Part of a small language model's weights: 2.39M parameters, 4725 steps.
Each number is 128 + 24 x the weight over its row's rms, rounded and kept within 0 to 255. Layers, rows and columns count from 0. Numbers have three digits each. The size before them is the row's rms in percent of the matrix's.

# layer 2 MLP down (transposed), 320x128, rms 0.178, rows 213-284, columns 64-127
097:171143112101152109112148122155146119119195125121151183157097132122106129121088086131141122118099109100097175128125156109176109108107141092171112132133137079135118121135140119127115112129087144
099:149133138149174163146089134110143141102110129087127079125091134176111131126175120150098115120124124091146155077145104148127147146068111142106156125122144111137112108088127150128137147156095112
093:140088140058132135170135124134135132078168096131095114110128108140146122157145145139123108149140119165142159159142123111159141152120129099120109160145066121124165092158134100142087154140119122
101:103182152117174129155112121125141143113089136169151170130134138144120152138115071149144140129130137133162121140125155173119113122131149116171128070077177142125164120132105127161134086117109177
092:122132133124138103146128104073155167168107159129111143127131086158177146077178132146156152144126096142100140164106104154103116149152147120168115129128127075114162144100128130127128133145121212
088:141098112100133155146094153151135133152154122096141104119107101145148156154129141167174088123146105121100174141116154180160123156116152114137113151120138151126109164141154092119151172140107187
100:129137142113112115124084159139069136105155094090137137172153132166118099085099134144122175082127124148120149152148100131095120145109100103139128191114121120155116055162140138123152159110136109
111:108161088104118114154116122107161163165130114140125136129129134129083096141181149107140127130094106115167134119086149129128144083092100116141132170128118109132116158153156129145148115163118112
100:145131141178122171142099165156125109107100103130153088095123146113095141152122121118132144104153189130099144120137117120153123143142123102136121081140191155086102166150127143109125090157133146
092:126157111120096110153128086156124128115166128135157128127098136148120164131113097093148113110165171117142115122156094170143105151111088188146113118117138130148139124093094132160165152105140147
114:158087129155155137106139146130153139140114152106148172109090130138094091117123155143140153091140128126084112084148125124108131115124144100126123121136143140108116116136079161091092149136109117
092:095130114135059117142170118114168110137126093173126098117114098136145151120117155149109145164142123116133127090094130058132133129141131123146152131097176109167122105123106087183145126124106141
089:137100113156134075139076160123128135099136128141123114136075142146142147123118148175147144140156171155121120130097114136092136140145115141148146149149108137150099117106114159105170164144128123
113:099101132159126124099101111095121133143133155114130092129091152096115111090160156112103149160158113137138155130092105120134121131102098111111102162128115160100146080139157112129125151116146181
111:169096131155153153117122112130127145078112142122120155164144147137114159087114098166126142131140131117100148151171094149111111096117171191107142105165129157151126165106132118142107109094117113
078:129176141141111171121168157122080124115103145087107107170153086096097143154139122111112156132119163120131103132157131103153088138135152136149104133145160155131163173099142159120144149097134151
091:118111102093156112117152133143123161116158145155119144136143126144103167185147128128137151120096140110098125146121139116119139121182169171141109157126128149134103143153126138137168148107129168
093:131143173160118122113135152118101114095105143101050095138137111096156155134112105105124148146154120125103124110143138104148135122098093124154143131145098109088134092135131136143150156115143097
091:121109081091110130076095125114120076108143135074136107118151149156101159158149106122113126112148126098148125120134115144111150147134125141130149120137153077147144189130137163183120126117141130
113:109177111120142118150150108096101154114159127165131151155132137126149063143100157134142126078154138129152126167114126100110140120096116108111130145103128141135155116145122074132170113150123085
082:105107143148087135101136135081134095142156124146161086130092108107102166092157155094089135122151126125167128138151138137111142159098136134093119113147180098137128131122126122157149171109106183
102:087102106120093118117163159128117126138128094154112140131128107107114097101167068113109095125161167154098166127148160115141130153159093143183137133116117144133115153173132144124138147127140120
087:120156125097092143126132112130173133121133123112094121102055139166169084098120156176116069149124146167108137118098160142130105164116124119130080097130099139158090186118102143126111110102145142
107:168134127106111171133118151100130141120079119125123134111109095151146131139166140100153154132106126164129164117094114109130169080098067147103137149151114126126132124145165147153085102153098138
103:151186150145138141122175108151129129132135109175163137108108130165102148156123155132141131119142114168149111144143157128146160104130125117159120137099164125104123130115104123123158148156099132
107:130123097110086106099136165140109141124159103125119148124096090141101167145136161178138122158118191109134138132151136120159138143186140149134112136131105136125139151137127092095108157120155141
096:114119119144119133112088157124121112130096106139110132140133139151106153116114118167106119108146127111121123099161121139139142122103129097130124120168116135136131145111157151155116130102199126
107:139148150103090147085114114122132150100120101120126181088134132127122168075175149129113155133151128088139070132075161101116093103133115109112126092124145149151144140125101082123110122112117104
104:073114129106106121131108129132105121134167107129136152151145158097125133130088089131108123131110093172158123139167146146162120139135138120086096101162142086121129124103125115145171151167185128
097:139114113104123129147108115175165163136155092086115135131119135087187107114113160081113126136085076119105111155123133122115148124155119125124107136136170121129127175136132166120143173175148136
103:102148143125184145137145093114145107144152137167121119141119129119106137117158114166108173079128144107154092102113132142136150125121091108134113137136163084146107132112134081115120146140125113
112:085131121107137130134127088100140141179114191138104117154144124143106134133130124129166128094146143118153158080069144139154099096126115134131129124101137107116121138099112105106140131104131095
107:153122133093157119134131166132175140091126135125123145127110133143122159156166156100117115112152153091114110152142127096148088102131101194150143113160119133144165144145114100137110130137147126
089:120191167147109129156108131146110136152140115148138118104157149171148123132135081137140114114129150139136084147129143130119125157153118086116193146111163126103164126076149116142122144097132153
113:150108134112109168080148141143116112117124133161102132138102100142124138121097136130142154150146113105088112096171125148155128134148141110161160117137142109139128194132070157150140144100107105
104:093169085140130115124161111167121163112137151154111135156110155129134125128129069129124114105167147129117129126110149151102127127176139134094165107119130158146097134088147151124152141133162118
129:116138098119146140102137143138167099131146121123150157136154169129116142131090151095122160129096142095121097148105147149156112075123163105120105157174119082117118137151102105152136112092129130
091:171174077147141177125125126140108135118113139139096117121126119166105126125108112132104122150148137137120114086138098097138106134109114129167136096132089115144113114137143151136130111165135168
102:124148130100095139121125114129107126146155103098115130098101134154096135141121142152101119115092151142158099148128121149137151147113151106137118159127127125133103156142134116135133184076118144
101:173098107149084105144172111147175161115083107136134116143105159156145148125139138137128117146130150137153149126114110134156112107138156152140133138101186129136129125133158112179161106129108149
093:113139155181150137128125174121102147122102161098160106166120122111144115123122155156127115155095138171111147154175088115132151119126216150111091172136111157078111131161106109126148156109112123
091:105116107152152153173091128183107115118138158136118100132126111111152120137151145121160143145165145121157125148103056158191124143127151109135147120154145153129097136125123093107104129140102135
084:151114142115108110076116129134128090110150132140127134166084134131132123098154077129120141143169099096149125098105069147123132116132155149185129127137123115200140121148110111128111094166121131
081:108102100121096117129125105086128118101146162168176131129108113125107121143132117119113111137181106097129126106109146138096125070131151121153122105096130134148127119144102141151132162131107126
080:123110145168148117129136123119099144120111092121118141131104132159167153085169117070095125164121126139091147074102116127104137150151098145097136150144088136102153135114105104124079118103092132
104:144117151140162080134091116158130108138106124139142104137158144133117099129068088131092133110127132120152147117126087160128166147086092140111105137145100113151142117146141102060125152148150131
114:129148142135156132136118111146117128154136111095143121109125148154116110131149133157087111124138186152145113122090081088122138107122150100160128147115122114150117078140118150142108114094114143
101:117077145113093141126147137116114116155177088114130175116135105150137138103169110111173147155120166171128114141149110137072129108119108117118094116107146104149107169100104168143163150092146138
102:076148134127172114128091081106148143143135170148202124121105145126125118121138139109132093126134136098088110127121164106156104148125157117113116098162172107117106072123154135103102160117140140
105:139121110127123091152117129116131171144138139104137078154137109128108147162152128115142177125130134176097134104127125153091097116132168137166102135087114123112108118092145123147087113129147141
095:129123128114095113107100130081132169114121116182122089076133164152139120118128143164129162128132113110122132105142147160142126183141082118133106123116185115115134151105130088126102140142122147
090:140107142137157166102151156141145143134170116121168142128143110112134130094138150156162171134145123168115131132163167149140110124084124117109108130141158098122140155077081098138109165099138160
100:128150127142140107138127090131155137129101142128140139149097100142161087118101113103093137093139073163145119142154081134134112099106168119156084161143125161174169161113170096150097144092117127
096:117083160117119141126150121135152109129145161112099154140154120147167131128111119181114119130120170122153123132130112110128146096104188157128115144123101067140115155156122118133120124117128095
102:113125151147092169174136136123094084095162098060155147059128161125134111141145105141135125147117129151131104126106127134125157112127091154126127128119132121082124160124152124083129098133139125
099:082104090157151149103141121149158082133185107107142130134158121123142110122135161068110132127133130108105139134124095116125095141119177144119088119101154145137142115120094151147157129128110131
092:141140140121128164110093138103113090117122130110181178124147096105155144111107097084120153109121123120110103084159107098076083116126139120135107179133085148179142144101092133121103146197136140
104:114112138160138104097147121176140112149155153141119142096106132147123152158168109161120148107160144114126110126153103113084119172102088173139090078138126117095097110111097143138129171127124148
103:136123153111131111108158119136105136152152115135136169149155172161095128104118122082144129130091124128167145141140179098155127125130157147143170138195137099173106138126133113141168134160137168
098:136175114114135089128134161132152155113110092108091134108082156133161139175086117127097154114144129128071154127128140118155141150129114123126128136144158097131134186103126133128140145119105122
102:123111126148117121111142144154091150174124125148147117114149068140109092109164135169111121137157134101147148148111120155087078069121111157142112103137130161119132108151139135117160137087113114
086:119125147162126137112158126129120140147157100122163148097102091137136184132113167105131124124160123136140105163133129178173117140114090166141127086128126157097145098134141132129130126163125139
107:157147136140105118102141113174133115076142094126132182117129150141141080090088074166132137119128103133171110123113124128099126099096095141104165105110115114070128111087120125180143130161106134
100:167139147076130148150140100149150142136092112123129125137121113132140113177118102117144127123169159154163111133108106106120094182106105121112098130122099118126178147131148122059153159107118146
098:149136137126105094112152117081148091112103110176085168096092145105097174128151130147102122073124162150124129096104154190128142104152136170156099132157109160134121128081112143097137169104095134
101:106135157134133100151128140121134118131132169126158120127130110089114109111128142143169118197109132126142118147121100104089148135141107136146123109184127112093110114112090141170081131154085135
076:129107123074130113096122162104124113117117139101173137150106121146096134106166139120144126096155117128137084173119126122178169114103138091137167115133154121168070159148175172123110124135139127
093:088109172145106122152138157127117081140114115102163106150154114105149112088132112129137135135175098095091155098132133101150126149113180125121155112135119123161116135154135114091175122095157127
105:123132122119127113104144127171181094102155144107117125100135123128146193114138135123155174132118105147073149129118163138138114124158130131072136155146169141093100140189101103110097120154107111
079:126129135104114167129102148083094124111083101139119122097143085157116128108134148132132140118153157179151101127168154119123146163088110138108116137108105133104104178064147150156138147123124115
097:157177157128129131173135116135101146144109129133114136138102110137123116129133116124128104099131093138123109078130131118101133107165134116181160148187093087081151137110123106128110102114151151
108:108119106084096134135162115121110129174166159141103116122145090163136137106129130131117120092108119165090144136145136137113161093128106142090135158101138130094170175202155119134175141132150181
# layer 2 MLP gate, 320x128, rms 0.267, rows 214-284, columns 64-127
088:079148141142137118183132130124120135123143110098080156166152145120102094114099143104138140158147130137130118166126084119141155054118146146136176127108105124144150178090123119096151111170129154
092:131129143142127098100099097125106109122124141122147112141081136138135116120122120117110151121129086122138090069123113155173135168151100116139155125109142102154101161143111129140119131163144136
096:089122137098093091157114191163148124134089138147081138137134169127147154127114119152111086133084105143142120107097126118150123138169108109144141121113120173167148119133109105126136095140140138
084:150141113140095082166130103091143194074119164149128100113168136131125138123152134132166174138091104133139127140114086083117127146190127128121064118121105129152131165090131115110102133121134121
098:132129115129158144134186135117149043147116132149153106187124125079120126115112138139129089114134106123153166106133130111099107143109111098155116120152104115134080125132149159147137116095133133
095:136104121164165114065125119130144118115120129105108103132086129138145096128107130179143090119106117146114109165108106116147116126160137131198130132184126091137134141109155119099147116137143128
109:140144126119127116141105191097143102107115139136108107127155125096155130091101093113112138091129092124113145155156139102168113111138117129127138105085109121127156147076070094160148141104139163
106:158133144159102100098186157172123122073161087135126170165104091128111135153120104118160120149115156164158088153138138105107132153118116144135133103192113091127186140143119134105152159126102131
096:117103122158133129150158157124149159094158132130139161100102132139125133128143128166112154148109132141138136108124090098135139123093099118187108090104096145112095121120148098160119148147109127
139:159109115148158102113147155111158121146097102132151109094129167158155095165181115142143171105148131134102094127123090106096130071124099125130132131092176123159135133137071113124093129138098128
089:098164116110122115113141099116116115198141123139156135128084098098123133117143073107132161155139128156143168127125104137114108117183122132148155163128115137106112105104111063174120074085121150
095:121151131104113136127136133170149121101105141105151147136092131119123127110158142140123162088091150126122115137139172115088141131176117122118116142149130138161192135142077138138124141153109067
113:135125131069137140156102189150132174113106130133141117096123158162156133112114111137103117148065128147115118140066133115125131111135128131125146113107140147106131104112119174143139086159126107
114:120143132126113096132128144126145128146160096165135155090119102082163078163155137063124133157107139106138138131106121113145137152157107073161096100118084124110126106178114128098091126177143189
088:125141089124110123122105099150122179131127078148101077150148154111145136114133113126152119135137175152136113115129149115131131142067089112131131167121094103140144118062099121159149083102124157
088:107132163123141116135162136183118150133146137071108167110126137135122180153106072135089133179102122115104137153123090113099158176134155180166143107119111153103120131130145152141149096120129138
098:150119160129116121099152147106114129142077082158121161094130130114123130131138167156157106156152165110166116167126115075158100134127063108140122112097106161123176090070081130098122097129091155
089:191149149119093121104115104126155101159128126118153142126103122107106125131120098094109171162095145109145123114099099102101160162126130126120083128093117121109138144062143108109126100175135116
117:152089102145112156157133117180146152088118143140164097148097137136171098151132115163088146119102200158106131112096089126129119114131168120124108077156097095093115116101145134146126120117177101
092:111111089154127140126167131147101173117143132157086142141117114149129106154130148121159118153135119137132179125118120122126151134140115127177132122139136164158108094138157128127075126138182126
107:115159141128117122128124082145112159140127118124081123117132068092130163120101133137117131159086143145138120127172173117128148112138123134114162144160137107080154106148121120159150123102115170
089:140125144122094138129119134138161088134112101181172146119105094166136111113130112180096104153155106111137088152153157135108165143160132141101167122109116081159118123147148098137110163126114149
123:139120110102161120129141113120123145116076125109129143143123146125124119108139107127152137149129135092144133156122103087112163120104160133080110086129097141127160149123135150121095091138072125
108:139138142103139139102134182134118125125139126143147116121122143108158109171169076110128113101134136116149135145140179152147127130102153138178113118156123107125120139140135141085154082134120141
101:129115128130136082125131135126108155117124126169143108080103105166134149133133106128142113157124146124113130157097137098128145162140134121111074173104154146114089103118175113141149120119120133
102:124134142191114120094148104099155142127138126153105139079149142126157101116077101096149084174142122109137160139091134125101177105111127130158138157121153137148113114138132083137161154147150115
102:111147122105196129133175147156143139092153086099140130089134137128139123133138140129144133103159161105088166155175154129135177145137078149156138100122095124140105114158166144091145153112125110
115:151114119098141080159151171169126125116152109137137120144142138143100104113150108146099096090159107118167147150123119126128138180082139083110134155132139144129167089100083112152156106136108095
100:135145138089138083116171148119162163156144131136129120138122122095119142119150091097083104134080142133179090130131147180118153093109140108133132140140120140143134130114084093144089116120114121
103:125130125142116163132126166131115153117142137077162115117130116169107119098140158164100130140084111159127117108165130104155119175168162096124097113132138107129161142138130170090147131106084121
107:105148124148171209103097136110170143123123094122126084156167121132152112123116137099160098131142133101144152157129136158153160122130143105091138137106098125121108123135122161140142086145127112
100:147157181188106130138105121140124082118155099156124117114115145154183122095116091103139155130112134094152117161124093154097138082165114116140117125106153100114146116075149115148138083136120136
103:117144112118099085109141140090155106124078116165145053125137143133138130150137102086088138107135133143147126155119121143134137113130089128145145155105105139102143146102148124158125098146147142
109:138122100139166123133130117118173107073110085136168120111142134167133120150184091151128085086157131098156080144150108103102107125102113137068116132075140106139105157118124131117139129108113132
105:119122135115158156133149199051122151134116122121131115131169115131137120140147111069112129122079112104146188136136091127148153155115159143121115158092126138107135123116116151129155117082111161
086:121108093130083108160147133143116107135110138100175091090118157141141145098159094148129099125125102141140141117128123090111125178116090114166144118112177110141107113076141124136095108132137158
095:132168133092130139165123141134138114141115111113143111155113127150124121153130159126154109092201118144109081152147177084123119099100103150112131146131131107166102131136100110123151126105092146
096:148092139136123081166081123124129156109153122115137153117111149145161121123124094129095108135107147167148126154111111100086171162090140111114158154102089133144102122089142115133113093110135132
089:146110125136094105189133144099127109108094149167105120142106112123138156124183085098154125136138116117100163086121130153124142127135152135162127137180119116108116125105117077180124102156091123
096:141141122156132156114120138104124105149137093164123103105114154138152159131162112084103102102122099123155100121155133153124111152097075124123154124105151136141154155102134122142118154115123131
096:127169122167141124112135104124150137144110111128138116128135127169114087117114129180129097088112158164121115135130146133104117133110117125111138123127185141065140135156111150144170094069146172
099:148126167128090114102110100088119122114128140119144138138117080102133105132151102107161112105192123080126130149127117143087145117141145119163143129170109097170144125124126121161135127137136144
083:099094114117131130098139128138091137153138129142109093162095088096122075130152138100107119074138136118097143128112130135124149120115151121119156146152095120169131154141143126127140193104094103
081:150125121104113135086178136137106106141160156099080177108133118112127122154103105165132120133116130095159143106114105129159136147144148178115148105178081149155113113126129122140124179115115111
102:142126108196147152137105125142090126093099151104124145121117154157156122114133127105080125148098141205117153138127128130133147122130066178137126163081108089128137136136134115085146125118151135
126:119117140152144158126129130120129095139085100186173118135125128157125113109173092151137142128140136092158122128143083097147127086161108124112122148115149112109122127105146136114120095119132148
092:139141130097123123126138155100131100140085150110129158089128095125085172131128096135132141127141128130109137151173106150156090198151115136145133111130150095181136105109129118135147090158099148
106:132130095091093118173150093212122160111119103116099134123130104160111174110125161114166115108127114133146112152093116099093136146095114104125146110127118148157125144080123170131153135116118108
105:121136133136203139115061119128138123082116120139101122177119120133143141164101116097119106113147141157144150136140149151152104133180108076107118139133103124104125102100141140095094136150111140
093:149075139096081102123113154109134150103155140102121155118122157149135167136090112156112115115104126165104117129075133128150154120128152145109131123133153154110131144098146131116140120138081103
089:133121132144091159129183160101123137157127147111139129100119117122169150163117161146177125098095146132145102127117090123143128104174112132144163152092145125139126129093073111157104130085082159
104:121105128162139131118134178133140149098126124127129099141122156185130121128118134133128137145139131133172151135160152200133116119138093112125129146112143120088103114173122160127135102148131186
085:118123138139155140101111085137150132165124153081120112095100146134144117111101105126162142082154143124155120081130120151119102134207184086139104139112139129143112074165151120141135126148131126
117:103141131093101134126190116107105091131134105081128138136102143130164108120142129126168136115103127173106138153134155109106126124111118144119136152108149095157100117161164164136138124117109101
091:152173094128144151087117080138158134104153164125101105147145113119110135130132087105144138115086096109173083094163147114147094120142111119134122172132117148116168103126140126151168139125088129
084:144136185125144063098146208100146164144129132094137132117132132112147099137110121076146144159080113126153117140152140138136182123157134143123151104111138143117147140112122145122113144135119158
106:111108122093135151122139150123139090148144120159108136112122140072148081162119113106144092120151155119094185117131123080098146107111127137162133123129121095157097105144129119138127110124125119
088:119118122103109143157143083146106118087095156132189097107150128117126132144178122123112142138121129126115149161171116120115097105148151112115113089109135113060149132119133139145125104135139144
092:145175147120146073138129158112130144150119120128114134101131105156137175178117101138122165131136074128114168153114148125162099190085110131121131146121157115116123165114131184089128144163103120
107:114086125132134099131150126105130138158116133124108136141120164111135137145160132110124104137088154130157122090106167104115118144153069103182161139111155148174149133092128110118184165118064115
088:139117153088178104140130150119122106105150121117139173172125143130129146109141101163121137139152117136143120133095098114150117140079144099103172114126125121187121097119064153119118099142101118
104:164089141135190135121119140114132115153096099071160133123120105153139123125153107157098141155151171091129167115127129117121103109116146137122057139093096092137149121134068135136117100157142134
105:124149152115145169146153125103172109159119124125136128093126138129136151173135134120168159120076157101134132127109104166116157112100122133121117111131125134132131143165126107145144093163098165
101:146090111169123172126101082102097175125169123109121112121096132141163118106106150090144127217096101150079143118148102126138092110144156128112167131135095118147156142113145109117133113132119130
114:097136114095117194120157086149111098108147127081113158167052118102131147113119124133117112163111137167159127129112092119102091108086166107119124128154121112109167154155117137145102129104073136
087:081153126079128115123105095127143133153145124118130081136120112142109116122127157126157119125110095156188112141103161155099132110158110143126161129178101086095107160149124113130135130139142115
106:133145140147162150108126128099133139108114124127096164137148165134133113140156123136132119100113165138107120145097168114136127123143127134155079118144107118106139081140193130119165123145112083
110:142137121116150146119168124111106157109143116133117096172157158106132089117118103105104093106130130105172135117127088140156140131110158160198120105142107133135135117077154121141140102116156079
072:149116105110090154155165126152170119111149172162146153145077106112110124136098099114116123138145137074124159168098126109159101133161151102114156113148166082115168130155149137153139141101098140
104:132137149128112120132136099142087114118167103128100139129114096100151157094108107155135107125125165112136137170152145088150127104144122104110173140120138098141089121127159124088114156135135128
110:174132075143130144128156107129129121116119091095164106140130085135157101172148115136140131136147109053116129143117110129110127156129152108106159164063145149111061134087113150129148117106123108
# layer 2 MLP up, 320x128, rms 0.248, rows 214-284, columns 64-127
088:110176119122151139086143150096116111133145102119114136120139139093134174118187130126151180115091164143092129125111101140082106116079067140123149089108077137116119098109081144120110164164111110
085:140141132118119154112113112102133116125151142117129127152136116146117115136068084113141165124129114122101135126174130127122159092128138115095203170114158094138106127129113119188109116126108112
100:110117173099134102136125148161166172118084099125134180114121164124111156101144125136135128173151113161129131129082141186152141179157108135133083144090124133141155106114135130134153088121129132
090:137103117104136127116151110158118081173136142086130129125130143144125120167111092146089129137150159173132150127144126144154137108082138124133155100130140124122147146172173114138125085146155101
080:128092100126156148102102135146138120171166090136118117148144101088139107129125120191139136127173131046126126162088095131107114152137169136100089122120102147083116167136121125087150157111137123
100:142156127098124156168143147085066142134139142141157126138055126132166133143154163107131124152083129121108147111137169144122125154147101124107111166119120167129135134168107137171089143152140172
093:128158120135143189127130092105152129141120140089138137134090145192126134087120149143145099108105138115168142114128136127105135122121113090121109148118155138123139114119166124133099128111101125
088:098128170141121112068156125183120155128141135172094167123143084124120110143099121113120108120160129161148118140089146164109153134133125109148131141130148164137132133156152116094158081115141094
093:138123124120115096131134123079102128122120125158104099137099107146078100136197159111121113153121115171157121074121123122118082134104097142156129144162121111154163146111119087130199127106110142
123:131158121097145103156138116122149125126164112132139129140120116159099098152086123119132087158098161153148122124137147124156125116150151151157126084104123122094122141094133116162145147155087133
088:120129094119136114142149107108182141137138104173166099129168138120126141145093106141105128160126143150127138128145110133130118102173142103163169152093145151116112071123127144140132125156087127
086:071153119126124119153085102159112099171098116190113139145125093079098155098099148106104150137126131129119079115124143125109174066106131133118112134166094123122153107132140099126148119151110117
108:151121107139118144122140126103135087146100178101149094123113115089111151119156163123142144117159147091147122152117152132111153130145113112118109112162150192127114093154144094156112173128074145
114:113165133075107068151115128143160105147158117184146129121108066073141110160119159097128110125139117140189106108116128126115187161148133084136138122125144093127116140130138111107138138136137167
074:124174086118085127150130114161141096123152098118123151182074119107106124178116133113112126133062108168140094146151160125184116142112115137117163149131140124096151127091097146126141125130154165
092:089127094132172134089115124141132121152093125125112151098144059134151134140127127101163162115111095114109170140087136144136101064112139177155112165112152115113106096169093157165139088124107142
087:129149140100145164111121090116128130142161142133148114175119086075151152114158094112129091101115125172132127090114154122119126135133113131174114085165126145139132088162163153155123157156112143
097:124106104131103127108118086149126135110165120084083116119102120165105093170139160117151119131078121085116144164130147128151115108115133151132147115114153097179158182182163169115126152132146107
105:115087154125144103101129147118136127144146148130162119083111148118127145129184125114132130115143119094127142091168154157111117133102120079113146117134120187134137178133120129126117132150136116
085:102135072105139120154127128128114156134152124123113112181108107148133073130136158100116111166083140137160163121103142120116143172119077139146130140109156119119138105127154133131121109113155124
097:076148130146127144180122108140140169129114127141148157147168129133103117131109134152133102160190127170134125144139136146160094140151167145157137121147090137119122137134109162112142127155095124
078:151065122087125126097185163103130133088103125138099184126169166152144115123131141152169111119135111146140152156122087138157079162177127099159115133106134114137107121131117157152138119129133122
094:131146165148135103096098138138079134165155120153144117084127145108085139137141108178147109127145128135118122111153133156125166108077064088142110146129157124133110098129180132151105080141148154
092:094167135075125113126141121128122125172091087118130141157151143174118123139130133128138126171110060132125105156146124104140086142129145169119131161115132147144164110136100148086165120120144116
106:085193111093105138105113184145110162120126072118124113101106128131131162137153151098159129145132130144115130154128125101140146101166148158136077109115121120120124114160122151138105145120148131
094:113124127112111100108152132134143086120146143120137145110164121156118119154101130165139134140124163148136134125089110138084163155137141151147133151113122140167162109101092137163133119130136125
102:139151118115165100131133124130097105137094144113126108115073107108146164108142123147151111086112128121152125166119179148103183165132135161141120134125144150133167110115144153109132135111142106
119:094171127075113101142151158152158130116089067162085140114153116156078121145156153127116086130127117125119162179163135125176122107114104125182137166106097156143184147080117122142122142146136124
100:145119138095079137151134134114104117131153146126107108123107155182119114140069098153128094138107141118109180151123149113154096106137135098120115120084132110124133093191161118129124128161094126
102:083105119127117135119103132149060139134126136110109119123142132195106096104143112130130154127140131145151132138150143092136098154105136139110118156153123085136131126202126169112116134088140112
110:116144097087165175136095133102120121119125145094120138086160104181126126158109137111137150131102097108129108168114129137120089153093155127120119118153088138130120106173128170142085093150100127
111:165098124099128140142127111144119106080141160182149151138110138167146147117129136141111130140097095126101111115167072138141133158189139102123150076136150135115119094129138146121114122103076132
077:175117133117096133146133099155071157157138099106136148126131127127122138155069131146119148168088141091106090083133108125139141142115134153147167125108150124143147075093129077113121142143140173
126:145095140113091125153134146136143105140167134122140164106085126133085107125102134126153104150140155111112106145171141097112129126147077129167145114143172139150132149118111109129173137144107133
107:142105142146147161125140150101116123109095117134108059150139111155123094138142096078137170151177144116162162132179067144100112145136095144099116158133124154099142103122106124120114134083140120
112:120106103122104153110084137152180108124135116157142141163105118110128138147121147133120158131114154117136128148164154164165155092150165128137117167160128108135146161136107118120136162126140136
095:118163157116133167133133094144128114127108098159114136113142114123108143137085121177110114104090115128131125132097087135125179144123106150202127172123117104112165140125182148151168148127123159
093:145146131114121108107110144154169145108100077124113115128108166160178133111138094097135091125096121096147110097116146120100127149125116171100141133091124108134097139157137149128100111140111142
102:108125126126132128090145128123151113138154155142198120123131152140127120118095074130118117156162147150146064122145152134122120160140141114102141102122142125117077187113129104142142115102133142
093:141138103114085169123143107073141121155126180095099136129125098129123114080092120096112124118085111097142110092120135112145072152100095138155131126122118127131133167116105141113109105125116191
080:173097167164152129118127157110152153136138163175142112088130135136159143137156135130137142164137134148141107106130126130077095111109113090134121141136091154116134164134131111097085119123153066
078:113137095137149121151123085172142164143160095127125160142167187155106117107089091097150098143133109133164171119179152141150143146144106130103149151126104155130190142086118165141092119119146151
082:113139117100097109139109079136133158122104116128131105132106127124130128079093125122116115125108108123164128136132127162127149147140136144181126117148098117167175104134104148088147142139136160
081:122112129135159126160109127138087188116124112130113136147148141128132125138147154091120099126137125133110118114093136122126103060167102082146070137115085124072083143135098163143124115078124105
105:153104112125136136114125148103148121110143136124160102122174145184145134076130105118122113176146091178132140091090062108138164129076128142149135164157154109127113120094141124154139075183096125
111:137178116165157164132130157116160139097149104130090135127145173149089128116151137122107152117093065124128179180136136150154113100120093085088098094103112115109100138113097098108105152140120135
094:139132167166104158092143106166111176143184102119177116126110133157164106120142167122129124152098125165145119105105137121125143136132144151144112147135107150102172155174100154117123127135145143
098:094109128106147113128108102074122159157127150146142117165151120122156090114119127126084094137130132127096120097137150116147109144097178127089120095152085111107097132131120113121123088083149132
109:133164104116141128129118102108148112083081120132101036149175170147119133150122112135144132098144142173125144158106111135132130102124122136106113140119167116143161114087125103163122112144157150
104:133102135092152125152119128104121151166138097160105125129102165130165112142116165141094098141156061089119099121180140154138150125139101133130131108140157160121147180115132156139125107114142147
086:114137118159128156135113170114134115130133097134137137110135139107141177126119172169139148079091155150173121144188102143116144129143081156147118149094092145128153185111091118148141179124146114
099:140123104128136154138115150207109109131139112148135176102124137112110100151214121111169139102140117114171153160109100177155142118103157107087108134142151093146150144104124125149125149087148109
089:128130126117089109132155179083128074154104125134126127134148069141144102149109137156137139151126114127109162148127127120110149125095144142107116126128086084110141115138092135134118166107134139
105:117166135164091156133139152111112085128111090151123127107161092163116167130147131096138142152115142123184055122119104131142153134123143164128141144138126123137119171099126115110109156114138111
104:129088160175127136134111141142144098103124125149133154121114093122120107116131147117125115113143177158143174140111100159153155143157150111101070113106095140154136088094113132167143164107099135
096:123165130107101186173129154126129117133122115109132171119123101147109151147136171159113114127049168145149128119133111126143141149104117095095140081149107067159126145097141115145104118141105125
098:127151127117178091146142129116152126131140084109127174148113115131124115179097131118139087100146145144126113119141089146126121132103119137099097109082149113126072159118113148155102147164173128
088:130115129100074113124094101143173113134142144147159117180121139101148115132106114128140105109122132087133084159169165135161129156114155120136128133145138104139159144119131138110162167137151110
092:091151144156113173111119106123170099104137143158153070106117139143104142130134170157137089103092178166108105131155110123110134132121106138150087111114107143171110123109101107166128096117149156
112:113111109168135113135106090136128140114081105138129158120116118142119134138129133115143178148178136129152131084130114118100141080157143165119159143083137129113113089132070146126094110116115142
094:116120131171110136148128105123122117129092092175195116092104130145140201169114174154142169131161147125113114111138124129153186148126119146134129062139127145110130112122104098137149107128068148
104:142146119078095154123143139147112106129156101145058153097143117153123132161126111134118153111102109156138075154150126156129131112144141118086142114090164112122108154087152094160160132104143126
102:170119138140125095078164162126151147159128147092102099155139136109134151114169116147145105155131141131140092120142146127110174128110133116116152135131165106156138112123146144116126120071102140
101:077125123118117133121100127103124152170113163110106127072113092128130127158120149104173138155101105120082133166116094120121130141096127152110161130137130102113143152124149123161155083109117113
111:115132148107163082115106137098105137160099131164087117097145110102068123126137121160150144121127084083095126113152148157140146130118116140126149137106109117183094130085149126126154124167102089
075:102187097135149119115140116133129144102158171138093079119163104127129144145116139133124070129118137124106178125102140140118085109120175093114124156147099145102086152162141143155103095121143081
092:106127129131106189142134132123166112102155107126114075131102143141176107200113149102115120120107200134132161072158103104170142129135127113166128122151149101100137118080140142108157137127159124
103:092147104142149128157137122110133114190114146106099111132089111148098136143115124160091125149160143163129099141143102099159122099126102118089119147129102092129119143153104115160134116113089152
069:135108141153094171161120121155168127133125137122086122118107110119118137150166146091168128131130125134128142144130104123158097098147109144128170158093108122136116154134141122163121172106143139
097:071133148116124147176115129078116149160099131115101143151115148107141110133079151142121099130107135147141122143154161150087154128151103115148180119153110145088144145089178121164089104136135157
104:183147113117115125120139104064120119133081089099179160133088126145141113131130125124099131114142143111070146154138186110090166128107163124141181139111132128147102098121096160149110107110124141